Weights of a small GPT-style language model, trained from scratch on English Wikipedia: 16 layers, 6 heads of 32.
Each number is 500 + 50 x the weight over its row's rms, rounded and kept within 0 to 999. Layers, rows and columns count from 0. Numbers have three digits each. The size before them is the row's rms in percent of the matrix's.

# layer 3 attention key, 192x192, rms 0.0436, rows 0-191, columns 0-63
110:526489365437452444530460542492486545504445449547468535574506483574401576466476480434562451359560486444548484515477465533534461525489512460452441571411482463531435561550477475588532537493459456
107:579535426496436393564453508445508437540444570553520560517488494540541406434547475523596454457530535467575444566511485453448506419463554375498397466513500460529525418484499492512462647487518446
101:499545504447442454621461472524485445455550512520462451562485475473474537508524496446550451541515520468564431486519571491593457537529463500611382461554545520487537447587520491506504544474482535
103:517472506518385398556528565502519546486417569530571524542528494485496493460542506445466453485519516532511494447569596575489570381426482464567460438434578487468482499505534492583507502519509497
172:457519528456503579451493410533449586553576464490417527539499466503518558489550549544508455495504470460496611507431495376547500586523608568529415538513470431461502523476455536431623499495461480
088:424416550513461380486596567505493584433431485473632491496513450377543508487457494486547482546431541522613442498501467507480520500436423401520672494515486540566497525517551408563514437412445488
089:506446495492464479520375464540525442533487417440483539467479536504506522483548404523466503501507464416512432553585441539496560440492496528557469446562564511500423455447483449521415480441516472
093:498471520481442443491551518494580553491590505495644561515584538526508549469480509449443431507525550448468538521485529366459515553508440458537459593546587479502414556536488468468515575515480389
101:519534453450579535519455573498575433513495594520453474477554459484502547510552564409462603536597524557484468400536512550551490417475517490570494411514549566419428563476512545536418561556517489
090:615452452555499403494427514496475479519434495506535424473520467477519500569555538415530509536559579467594530515496491446448430402499512504496480462457571424584516493568447493473406567536537558
097:515501475527415544492402470556479448576406510502524490430556458484477504532487500475488446503527516533553415349539408472486453475544328475480503506516468502475487537494588473447488549410479505
094:553508620489453430562467491496503513516468469511494592562580567473448553551578399547468501457675504467443592461543444587509520483487537529445412498453460485540514460546581483533541478510517481
096:469535475508513513575548472505486569442560597479558592591488451482533439619532556505490496404485463518531546581471427365496507388476597451479560505493467552476543517508495486532561489595462404
091:532501475420540542431423646476432496550483568503603494552478545483490546356567447493504498488558533461492470543475464539406478495505538516522481465510488428532454512498590545564367532467507491
106:560415507518428380448446552476605470488424460488526516506468539561463475546472502535460482549492529494512447498514431568584577537562466445504456459491482478492466532474440614522412554410504527
103:414507525505454593562470462455477484572577559504541528479483513484525470531443539544538516485435539392494554469473475573473468471590541494564461504488503596533470477481427482490589558646452495
092:509489548510463480507531425391587518428526441508581408479456486428444613476521473535577544458496431470597474482484468495463472450527512498502475401447485543496456530589450461493474517522446539
091:543508454590535545446483480479528466526453527517492469533505504519394463479539498471544556469412467504541456670489444583390370467422553558442503449571513524513512440523568533511536475470492414
097:552444483480435490442559479474495539535558574559609456472500368492554435496408478493525630500515517555484577504483463415451429439469520442518593593581522472577509465469518480500489461464494519
097:441547438433517485526551566463503484475442531465510455477450471512399522540466438505512420452510535448488519480434526496510496472601494461433484502556543523485465408510470488424605531478477415
095:471559452523436478500542487552486516443383484443443602451421577535477423503492504522512550474392507428481457418481458469413355426528551499434494464515595442540503561481480546581506491435475419
094:472520486441516524488527513582520414524414506455537527432393465459533464523557549492478553435566471547499448490485552574481583526533501506564475487554548513533456461450611452528388424586567558
096:498411548545574412482530552527536513501474457489521475477530507610476427436466519506425460493498470501476565529514466469499446456562514522346476432514476458419508526409488505546386444549525493
093:522497432430510609264547549505489498546447493506591439462512583454500451483487426564525429438462501534476448432468484539495449541522444486508439457530495463510523498451530478460587487512485621
104:453564528462464518466525572603434567444572498539451520522560491552442575466468570562576400548517507642544532409448459414468558525448544559551542458559350443492501537448521536503506496412518502
103:592484535431555529409501505538483495502492432513525581561449609546466552560568443578523592516506464409471436445568493457464467517471531522468473553605498413483424528475522492530464624510524462
109:481547450520551516598467477490521499533479522503545507613527450511535511577462516545406470520501443512428575343462482471499577434383501578451514528375462463476501528472549511491560571543483572
087:518469535476421555466442480464557503498530411395465504513455467486492483480577437513515529539511575426485489626463549399516527504429557411553511494444350485544457486515540540482521483563562483
092:570524423414478507468441632476483511457544564587400572484538500480498533505626444523471509439566543505584515483381545454539516579430512504562503525511583506571454472500517572492468563543586466
102:495474456528498440539537491500531519522362439543489447509532512478469463479561529513482569432456513521554496548479495529518459570480419464493602485474609576523501524440495427563425417390465534
097:582548543516479490510508581501539534433461442525463419415425520463480530602494489480551469396474485493435561438430499498466462503508568504503517424453533514522498478552496426451502439545531366
099:512572539423493534584519496533583491594493500558502553491559453359510442563536513556554505538571544523480522456401397595463532488517503455554495486518440423601464451484515436487387506445390539
107:555514458566610456478435497614437484504513457480405494552497482511407579533592438520368466515559456484492440412533586549471370481477461551527459504628597462429487472505458460505556479362589493
119:556420375566476342489524543523540420465516481497484455540467494491504521414482477523559572557538544494643471508516509577567613583507510497489551508492541549568545499493544514496482512485498454
076:543359533480538418534467481494577481454417440457459458623487423450594441466531461528449451556560511529564554474534466518556473482414492473581420514475568485510425475521492572496511529525439491
080:565489521538543411493446517540495510494433438523529622598476594562523553440574484534412539450586512531452427418468470536487450492563476565557469470432479499484518538541578494544466594478469467
086:568495477508457524440468457620535479574438442491584509430433454445513491514514466542468521507579525589479460505529508548452504499556461520552613494547597543434500495538474514520485490469453464
087:568509471490535506500406386626561553518457508602441478510478554558518599621503484556546523556602486532432470517523536512405436541475470632567578564490556521479472547529468489519563533474527563
091:558464561526497494492430519525483524463566499481486589537539439492423550455563623509474580571451409413457446526433472494556551527520519513549505531463459508542503578521533562437525449485482429
100:509471568580511537459528554517469463492481416420591592530518498470408424469539451539576507534533458534488448533489496448436484500515537528547574552579512506553487526526438559551439450491477543
113:496544520585434594447511465525554464569463444465460522545496443580486447405541516539395486461539437499475443469446511383463576574523426438429439502473426522496485451510513503403490492458523425
098:522490404484478455524551551569483548462553557479496481488471443550474504519510541440533510447509482446565475471537417579594508528574509343469500475422462504536498527437529532524486545614583521
096:539566436428456476453580462468452489448439465465527536429492529414509489475426547493564422496531554521561479525487492565583586506513516392402440584580456502570462515494533532417493386518393524
099:472468452481531414426587414564441498472466416530430400556473369531588546433520462431507505422592451490524598490478457534422448511481541520465494518423428487486445440463536499488511583513533392
092:621475501526472481494574492491530485491383456513567557557514571536518557456569489529586443493576494546516452576453555480450484509479471485620449578451498477610495606505535493513532466487451516
082:510519420441395476499463443467537495517416544421420470497349528565444516466541490480483560500498579437429524495411405533321454498549504492488459521552520443542481566549483516490528463558530555
099:501515506527500533510503522527580439478452629449569576569484512568574364495440541567577449546510552497471432404486531449434525475445496414469562492554580467465442481563577515442543533468490551
106:491470580550493484552536436514480485522546477538428464553537528534490538380602522563421532513436522488522549655499503467552407481496594478502395574571487534458588563406591565431520551481495482
096:558523558513566573501401507555512439556493448539446433528425488509472455476503466577444486468585532520457426504468468393439425496464552546585397549474470444513439583564487498467558450483485556
093:525545516448482503557511480500487537576509542483518506500496520589388511431404544520524524509398508496523554579448424400482408466529466453472543526500465486562500551569476481416535533492462449
122:502486454506504379542604531466490556478482419458487450451501477417504430497429429469544475466423482430483537553525512666542485548475492484501550514513490509526522521519439504565392427566444529
097:494494484516542465468539498520561507515431481405476536434503483593562472498409512386603464467543533582426499520430437441486595488590402496531569541497539473515428405510515550444525464556501528
092:458458380472450450459528513462511567507521562503450512518472554500481395535489490493575400438474549518528477443489465559563496534600485408400476503509450631549494474419502504481580455431517493
093:543561514518491464532463480432417530478560531459512537479513555457599554462558406483495530517527444484406478514412500452518488518472519537478446535455475428459507515510507471501464592452553546
098:532554451520455493413444604450551396537435516503546539547563492486514523425543464479485575575595456455483545449480443538540592541543366489467528552510539402492410559517543543504427446446483541
097:538480556548532486514512543532498584486448398503437652491545541491447520482579491497397559529467392465451445511468501422455459510599567507474509469454485474471530532517515542547427549466484476
114:555462505516461528465498500543521559554447441412548610563633460549409509486483592492489567440549475513517452543452476432488521480498445477475459467521502455554540479544536575403545512490563516
095:536467615395492463472553555401500498517417525435544554539596434455498489432582624518484509484561444540561442571429527552458478497444469455557561533491575436560496482534528540502458534498491571
111:497444472436449413477479518511481412577580562501533422500557449503608520568497519386535494569499617489566484534471566568463575495546465431514486513552525468506432471425499426585396433456473606
091:462541438504459470503473526491555531562483540496495512541526566531550438494428487403475513501507561509530445424441446551576522540423481481457545388532458540587518540504444466581428428563501422
105:567529486475415614491553628500489541440466427472544598435428517511516500487427549451614581447427466593548410522521483498453538459476395499602510494517482449520505495559633577462611570483438466
100:620462529500465438590481425503498525489506467456505468439605493428548529479576512476579523570497562533545477517447528528465395540515529532597459472516500515531523489529533461478463539436534417
109:546549507486601522461400505536469536504503447566511461421570520487555476543538452595396502483513529501455493496476456446431391440507506594486451454451475473424624493544506481456538576370506434
093:472566452569447511573532559443472541496504544426590427511460509483518476580503437485415455519465589491475479449414562470509659445559532446432480420494527572412405589491475485474487439545441496
096:590469502516523504470432553471508457522494461504482536525498492509524486517538424473530539550439421467611479493552591433556512467504570474432549480520530484464538592479510453412527518466486539
093:498542489454475431531488471546487421548391472520550528525451478581572511537583560424345639454594463460497496523429568572494479437502459521427563424477586464495556507554472490469583594524538465
082:538414458491421388481503547616410475357423564398494440416493528492472533589410414466559506479449417509445496472562457605539539466544472510491437479466559499469517470505508482519474485457468534
095:468456458382424401554512555573511553474455609512443453468542517469478429529499529483467469476543504499426545508458497465465507436518475508528521452463521462537407532443475489563428553453476552
073:464557440496505494557554450543504559501581581544416553523436587501484513487512565498507536440505477611507526482456593579568502497451480606484495563515485529473584543519435445558554506574506453
120:524460521539567583466433444449478431517591473446501555552472409514501435502550510537452550479452473524525533573525498440579438496582517486535457568537446497533468477455480482463558522431551489
101:567482493418477548496514527459467485473478531385510496466506552513458489472461511495503490486458456486476439433516520529515469539389526517500410529398531554432548567506516503532415508407480584
099:437569555433453561489514607496549385568556517517584516571518596492501495588436505470432566466559513548516500509446490508525548561522439507545521480529455501503549574487447579495406513482442514
108:551424549517557553499517466577554520438461492524540568427497427455513461476534505514559538533483486435545362493544517512481458403413453469562485511561572482510451503551522510434469548524482487
105:429511466539546471481606470583537501490476536415499494563447449555527531462486513537596531471509435510541528555484493522435531493497413557600534509541460480488548461430451518445479521500474530
093:437555572490472575480535468470461548605490469536565448463583498521476538442421518462631440581449459498529481566578508532608473473514513480431461548494569504440527580489513470435474443509503489
113:585409495477426420549476420563533526507449484480489552516567393544436442554491515500378527514623470428452467407500513558522435469489483572573529542484454405410517500437501464487469591548502456
101:526492458644510521422441524479464554461577482452496492511568471554457475535492575552560509487530406469508482507452543472439458529566458587433440545539421371460498435547511469499594550535562470
109:459555530520561533510484454487532475569524482575640510504551509546460437507548546488493520481447527512472460547537558460404486472530518553588571476495497451539533527433530438494551435464485508
114:501532412551479487559497510504412412459562547530469466569458540429533590528508447528553524544436528520454515420562480475548441440423544477517511513517403472493656462521519508464510570567544484
111:511519436527538503502608481570461469515509482469398572455482422465470528484519551453573497553504552491459497499436469549495478532516586490514395478479485542465542508628433585456552542474495467
093:484488562512449491474525530502467599419453364460527495547478592476540562459497496467482410538480527573522461471556527492521474539475496451437492588580512557463456523546406528479451390520569601
102:475431480543450506544539502465550499574432518500550470546617392492492652469525546452518458520471463479528578396589556490470622568486454484513448443420505501475555428479532525450523487527465499
117:454526475470437540460489551605574504537404460463508542453395426502541525504554453372601440504498495430531450442416451515544511505452529471525424534508583597482369449443501488446486471545477439
107:496566578506470517546567432461510614446467547536538524547460477518452466521535596497451449546456414466418367446410584505528467461455530593549469468506478421477510474412455500469548447597475526
110:483534548391537495548469448528460543538563470475461514514501603499491453434442526470522369553458460474543547419432450500457426483514578467561504515464553530592534475498503463438593467484507399
109:609506510481615488496490509501428493507528517523479566480596455547552537487546491489432513532575550518476515522475543511448425463536547547507540492551571513521483412547605467518393503569486496
101:500536535586455508504499460515555514539536451492448458562402475555503467535349446531510544466538449549425447514538469498505582468497455496547474494471523472466389503540435512468432532428545521
100:608511519547508574451447574488458524536447572580377537457453501510499470494472441539409436490448468555519435491514508474493552447466521483512444487516577411521533498409559590460536525554542486
096:515474494506473556449519518458534535474461518509530479463470459564525493425521428497488482393425535550490508502586502403468401479546492446493580560451514487574439536498498533532587464596511554
103:444526453411486486477574483521525487590497486488539460507527492484456593466447466560523452440497495536520529446493495540423570559458446539578480502468588545439515488513490483508486460578495547
100:455470505566509447520440461415535585501562489555578480581564462453608560614594527538437553538550495501486541549491550437535479472426518556507520538491505561477487506445547467455542519506550544
107:480536480461484512543512523491499569509490472601506599490462434562532557370500564475488442536520519440428470503576499398462456436468574497546462566502454438484501414496492520546593583412531498
111:509555564476472489577498508513591471459501608488529469483502564549537495494512466447567461522430614454559488452448496529501502450514466466435521394475485553373498449505396554480538470543465558
100:488444491510487472538559521443449559560612595513474554383553512460556479503518501470525476476480566572568495555455531467535525556514471485515513452454456474554521571525491570463500543573520494
100:431423520582453559474521512482472461505531517546559513467585570552377636579456493517452485463478522464480468449498499399513526445454540512352465481503462526532560485500550479395481544481537477
113:498479427499460522533514456551472429503545456435537411512540591457485501388509505493511444456523466569582519575460485601409597561545496496446473463448501549514488542534456531522373473489476469
108:501537448547473499489499526518557443591491679543438541480572525515489489529454547383459480461546449496534498588458518542553604445571583536354450463469476465518399530404420520509474530532514540
079:432504582682415476565547484527458489482519559496554515540550567503522509498406531551534503535600542519498468577522575635476623433601424422580516520528541463478563578564587390495536504440441565
087:541551521483422462521423414606514460501559580538449565487533437572496452482445576499425436498501482527433509542515418533523482412445495459447419499416478510492480563482463529506528605530564486
073:511582521506416503471463550370454564412486438493548472523512475485520475573502444495568545457571584485468609538442557389416540527511376412606492547510462420477464435449414464530477479543474550
098:465426493465512472474501541556476550439564461444492478503467449465477437496507495491532515418406364510608558538505514471543417567514495453498510525533535597548539486461494491443556519487478439
077:530507533505422477583481509504562494437391459399518490497483392521621495480494508461427535486472511558493492517458534531467601559522504482528456412546492474457522476517587505508409458562516476
101:530520535474504578483557577435603461503456495482476549450501619550548509536522585508484514524549604492498482519505410539458525419532472521520530449496499455494459342511454534496427562516532487
102:443496466557458532580510425584542498527552509561463475462419562505540509508435554461480466518434533533476520526460496513492545548472489509479480445480399468436478506510414518499597515546534594
106:575506540500453464429486553526556484564419500538459540568478495611472497462471532486479486505594511522543529463333417556512485499511479499444546568601577403547480482491454552482512520416512493
099:451548572510470556463349440411449547428472445515530505528449604465493427590440421524545487510511577564527527524547498485451483487528466444612464473517468550461457511461482460461563382452490454
100:571437415545451502544522488515429544516617485450541511479493427588458560592486533512456570532388456379483507554466476516466442487504503566416484468477518553535492503496489509449447581509519493
103:509472530458454459633583409472512556504583534490457474488530534471384515547516494499428405534433524488502456550537553497471553475387504494450431435455584493568560417493423393417520527486443511
090:524466435505546495538516507516554506477552568431470506432561537447514407538502445477514497556532531533455484398469493545545529517428531487407542482442570542501434526504543580489462505430471499
104:377539554536476550480514430482460416423528526422567529430489551542473438418479468542555382465512555560570578434507491540478478519557481474528522485403592504513506392497407532422485427521431460
101:447447593512539445510479448467610546545571459507465524489524548477511499458478499565580470522461519528520583485532428441449423494499498436513560501577558460524455523453520440516475470527430540
109:554500476519592475531523483501507589465555546491556510497581496535481398450574523552472564557552519503500461642529442547451438499510520521532557545484493393511601547447517503579552524493478512
100:468529554523468471534546531432529461466467524502460342519498490452464460523520473439529468509463486518535478509578574561531433391389519484409506547526467583477514490508440428546527433536482488
093:566479609487456458392511436545596560522442481506484520473485426507529518472553478549542564561477532504544541539502510525429423415470509486513497552527514528516459543488545451536451493522497594
129:433456426494457513503543507524472464530564422537437545495544533558538517523570510513357447509673509571468582485491509486433636612449521546561389438487562544498573457430507440548373519493448536
094:565429545480459394571519518438565515453500523488481593502447475466447440478502506461588643417412439583502433500462491481521463506532566501529511531520486589577564590567471469480514565488474442
093:470543526498471607550525563445510592377576593474519534474440494575586453565494544488466463538622585486399476467464526465399567484468528531546513451516547587556542540525494496545490447496579467
086:444538493512397500493504508506525475495391491500491538455429438508517458486464494494566525552579573443449429417436443511474493503441485507493549485570504502395473442534545510586513517534462484
098:416566534514409502510423545415499494409545450428570482627457512499523525511531489471542524519575513458473499460458520527539562407540411439499421476560456514422413543449538523581452511557464544
098:488541444449519406513482510461487582414485522545491522458557573542471454574453486533445372378452461538521487448546514442540499502463538505486512503474582596531443497493482441527518536569431515
108:458527499460521510475523426528480429465516518511392559443537561582618356482421536467467468494443556480436519481437454450538497516566451492428490487553464497388579566471459525526540481580510459
103:509487558421492484476515458466577494457371470578451507428495519535485482503529466496460488545490517503575486441544459553521587479499554546476480462596598473458536464481469475491481464585435526
109:464397536483614519474431552560446461558555464547560610473494559470508589526474403492442574433504462490462494464504449475505499552549423537476572492472484542516566484517506425456482568518549433
104:522398519480529415546552515563519469516624533395533529533553438429523437451519492438450586515494517491531560647480483517549517584481519479416505603568514553647507470495503496464453426454487490
099:527526454463467497485503488478458492483490482435535554461450428520536579467571531424650567472499604494525452506529440428597455515516528501413519597459514412507516516530505533381565480520543468
102:435509581492615451546495525517428502501494521458452552474475514530470494516474535510511433441385493510483553459555431510561506569484436446484532472552580534484519548570419553501476477457513488
103:542510472478451444434406503431457425529441461414486436509570557519444631536367370517499548432567511536480477427478460573428457454541447527533485575442491520533374539492473527488501548531550536
103:546565493524498529521437484427464537556479506451566520444530526564544473525437506449496562591511529477504553502438558512466434418523503596591536441551489539454510561414542489447446533534557472
109:488662463472513570447391419479542556514433610487594500381402511528605422490437461561518432479432521510474515573456506472519343464504445583465517503543546446479517477489489434415573526552405494
097:366588569585504547427538437485480502515505531549542520536613596454550530507535480513477509491454542432492449491444488442471436470443462590500512513519525449582551565529570389405580413437486503
097:451548422534420356524515474497465445446471520481510618662588545548429513473602546510482467438459418445535471428551469504466530480504480516484470425458546492582502532558579504545532599524467494
086:545521558550505640546470520450543565495582512438540426504503509425492502486438531566516529565488581605560529600482535520524404490520506438484665556557521513449502505445472506505473372492526564
100:502444555549472461527503476425517471440445469438541545510621632413477426491569565413528526529488500530563530555492550509545476504559413396476611452547535547504535547517538449547439422499470541
085:469482477576546450585560509449512446382438546476564460559684596437488407530541465402393544482456476498485489502450490501461502460439421507491633429511497579512547517520564438536484486565520504
095:541553435441534375597522565583501475533525448482503578452400422535502511499549497502492522534520478482441481481463523530432495525540592413473439460425507477501507472464410532555433494426485467
100:466496507550537510433497486467466486494501569443450572492470557454520511564518525476477601503505523525418441432508471399472492388535485592540477514474554488413548443496567421510466432430497495
113:464570533557507660461474491534528498493549576469547427516480475513554560543426445490509485451524524517520581482489514455459470563445482584448506522486477470442470474549525499440550588457522471
084:465467463537470387618560596550538480521462426585435512562592480570425548469505526535447469487458411528487503582495507520529601375505560481463537483506414422430492398597472485559574514550474555
113:490557589583483624468505495479456487429579545423509469484616452476513502532425526551445497541464494494451473472553498591444416537490524578553465553529487493447554631504464427516480603420493461
097:504532462521615561395487498441497536503482463589510492526454571437493378488442508597585494463439442481564547560525469538487524423550478429400458428465479563498584424563445482539514513508485446
083:478419452472444400474448526479443489416453534436420486500464535504411527420498440490505443486410514443503586440446495590631351492590524491559496549565496463506486509483503511528416531369542513
097:563519499527435555554484550488453465420463484430447564611468529433444605463518469551478465481524453512537429387510489565536425486522544469502451536513526621616499511400450554438526438422488545
087:515531428494503480447420542542480456414463493528461577423512543544569562503519566437429500472499486490422437438437493281514508429454545564535611430531579548471575429492526520442608577530514523
079:435559437499494542580564501506520488487499439496417466502515573563556485510503487439491466474441537523456456489483452369440487414489513479463544496404527474543500452504522443506552470524520449
099:482506441499498556441493561475559512480535633536538441549481434481501498553484381416555609478495479434526487582476460480567488522501426490491519497601554455523588500494497521430510487566489484
094:516470483579419455500512365465553459512465476445454552547500506513505419526562546536534525460513491482451557514498457582639555509547481439485410436428473406529489460583471543413452528435460420
138:571379461320566465484480508558493561571458429486530478454523470430462532531444495496590477514533582530567476497505511578539530493525486465452422474451531490483481534516490524549466417562499468
088:446452458424492431536487434458565576487506530447509428530518508509498406585491535469532419499401456566647473513487471502589506512482442584508445488446419556411499508511463585493583517535503594
100:470475466490596555554480539450410504484470545457561419519500429486499535514569469482497511568438511491425490529514503455479561460559512539511548461401465457436522410460441528441510520502566469
106:408600565569517655525469461533526562530576576545561446504571473558555404573405522487423405462448617478418403450460522470523427490490522566537538470447523597450510500435478594467503528448597515
084:476535478456448443408508529397400515431478490489465557543512504541557492491517543471560442510564494505514495584569415523434552474533357328445491513536489435535496539438554556553471588402479522
094:416464380487504427509504532514428532591452499519446464526531457592442563462449505563515475475523534479519507477562504666450513582558516384419446473534493506562571571430531558567423387545576503
104:449491443608538400497606410543476478423515596485445550531583475481554495525508495459387510562517452413478492444562508493492459518444581560495449520533516477442470484479502491462483494475505480
098:583440520468536467416528538446495428463485469548497596497518549499462440491562472537512581409455505472652491469540513559603399487468432496527483486471542510533486494543492555563518560482487531
099:569500487484492424407452449409510453502445505476404503461427421483486494389598486479522435508495528538495503566526461697518441503480556549521471509510485587552560490601478428496472372485503536
093:538571496519398548542478449532538544582522549550549528576564425471591549550349657445536507527427517509433495559550600439535513552460495474460481478403570497488553589501517485523541508534452465
107:571426591487517522489513628544550619561500421457516525541428499434459645533522503549569604490598593531544464421497528495502538482536448557589473450525404489501545461520535605523505400516552555
107:574386579496477577460495517399514517512405485460574493447536543496459510441558437523572522499484528434492547615599429577567496509439517519524483490579433453576532450524472466466425544499499529
108:537506559590472511499384451455539422482453436480530519542551430534503451454541418452554477539493521507478578487494565573499388572564471500485482485439432495479450471493509434517503531482517437
104:547479484553497536537481548532550499542524446461515549451425590610533446448497484429521430542593468479471513497504503510477638456470504442456419506437472532385422518537458455548415476539464582
076:507434458475511528454498547504522472449471444512490479611509591486473565504630554494471500571539532524517504492514593489526511577453423455459550598521548445488506461429506630500465487480534501
072:554529608555466503594510443432504572461484487531529517561472528387529377533530635564541536459538486529564482549460561522472464534422485533566578557471436553458492470512483495484536514583473535
041:471401473548538518432528564549542406532617547529529585537567522392498403530589607555550537490524481551462477454483484514457531467441516345478529509455541543529472543456443612483457562547523514
063:516492515591455503438440480494472519367475541531514555552502397549469378417367475514581505456447458496470512506485543542528443463556502434499560521562511498536553443484536510452532428562520510
067:581558362471619624410503526458555553485472587629399501552454591520460619531561587478469496545485616468455428483521502506503476481452427569533509498480489508511590556554481563524462479505554515
080:505405538564441396592483496459528512419446543356623536501542463603505339493429488470456602437410456468457519527463464587603430466554526556552529467534432459456488432503571464552477515561521471
123:482502572476443455618546484554586538428511469507582573494502484466514462586533539505463504603522596536415446516448556590430498508438559571552564413562573516572571533522464471556521431584450547
114:533432537478484517556512487513450513450520428489542555524430515447569413480602481501474536537527512501459432501480436574466429498527495499658540413551480550422495490562518464509448469478467532
103:534498500538461477504581400537507541567573448472518423456449473549556501531401469506679467514632441503510553502509425487528518505497479480442533587431460508431495492493503489356551518506508442
090:586511432453530512545475520514384486517502503509522505512446569418502543528512573559525465527473470543517614469539484511486478474450413549461521436418539503527545554566408574455459549497455511
108:457505540573468485564445443524521537601608481476539426509538473528435503508510512518510551539496478611529552557539514410503503612504527494478509550483418554539544526471405493509552539459548528
115:533472509643460456655458488465499521518502510279584523582474497493495478521547522440504658455599488477500525554490470573486486496436530509466572516459423521413447511511528434495469610459498460
109:509598501497489497453597436608507447514608465517402432464449467418529509484422496486600455464496436482482518519506484435532463463514512417478547547489498518545454532507488529375566446456458441
111:471540538566483456542584484576520574511508604507587634514514535506498534558537530541516443472511475450439472425509477474424525472387598609442456428454531474543527428534440466494585475494422475
085:616493578459521470537541620559630573493464400492539540533515448507487465487494565579497551455535447458516527582489446536562481501529450506511442560525474448496441437498549453544377503532490470
110:549452374485578502458598509469380523475497515546472460425598523432507434428502472439555481466521446523505474603487490581434405479400492511423456518560554497563463552585430487473508419442491447
118:454447416593424548480459455540512412512572463458493413602617446479439486587447458504521534527477385502519503569574568500517526484555428428462502453479447577525529496489536412495557458411600493
112:495559591500409518450453534469502503494493464509543417582450508540517642414526477520450443589598524498478490424474444475412600542559516589456401522465490441530495490512473474500445513519489537
094:465511567557407541494464511442512491563576450452559600525487429412466419504425449490468563532494559513544520540498492559471584501577488520549570416533522531437528496499643491532480456495563529
102:595491518482521489492452462558504450410573521550483631420483372508416518546488475553433525390482443534445512553525495544501447547506547522393466544499540450518463491557454530504509604505462505
101:493562510607392503556557516442438438426428524531527472540479483473470538471525504402504497537469568515522537499493510553551556528485538559394462406459477529462500539573452625548490442542458490
100:538568484481450586526462485433467587531472487456511497590477531543494588448531550511437441534466505525491487522530501515434517436424501602495473541535559410499481452633539519457514564525525489
103:520483521580555598556515550491559514430530500552581534437476484535584487443482505586497485490533438505522500496433385608532569567512418542408551513486522519515438483579475538546373578499510530
115:421532526454492492484503467469503517512430464537451506501452455520499600531459532558539384498416526499465506470545556506463525508498548503460459514436551548516518417438499481488600453599454565
097:458516457483480477469565488444534573467533550514540530493440479550480475557495546539501473602464549501507572535499540489479530564506512572385454528524481472459463498392510535609531503541426523
106:513470506593446553446505592553450490490409553500543468515572465546391451504456488541498441473556529471416437433472567584486502558519478465495490521481460501557474492502427500475436524520518495
093:572456462478499406536572510608426552515531526524499519473489451528488539517538391520508473514492653469511452427499521498475492498498515411414434489520496563478537499486507494473474521492462526
112:513465478534468470458498500435534582492491497546534471533531535466474542600520559513438449516483495454471501491541582523478632578480546560445469463470508533503547467417465549471473464583435558
103:493501497527464444560448518585481470555482518473481500440438467425485476474524520461564599516485460541435458667451520519589424421401509431631525540457492485464419543462529520516394535469486450
102:525520425436524494429508424519542484563486507519386448507497407520519542529514513502541496531613551559539544472569554560438474524523476485642504449567552507510466481503499491433623558468539442
106:452394435513586487504552589616487504445520471605412525455539432513551485495431479535513491443449495492505502548511466463483466467550497466443597498480539491403501421468505477501552583479546483
093:582466583502518549551443516436573535532469524511591476458603461508535588513534435549458525538545494500557529475534455568488528509533509498399518505419445454500512436413516579507477562407510509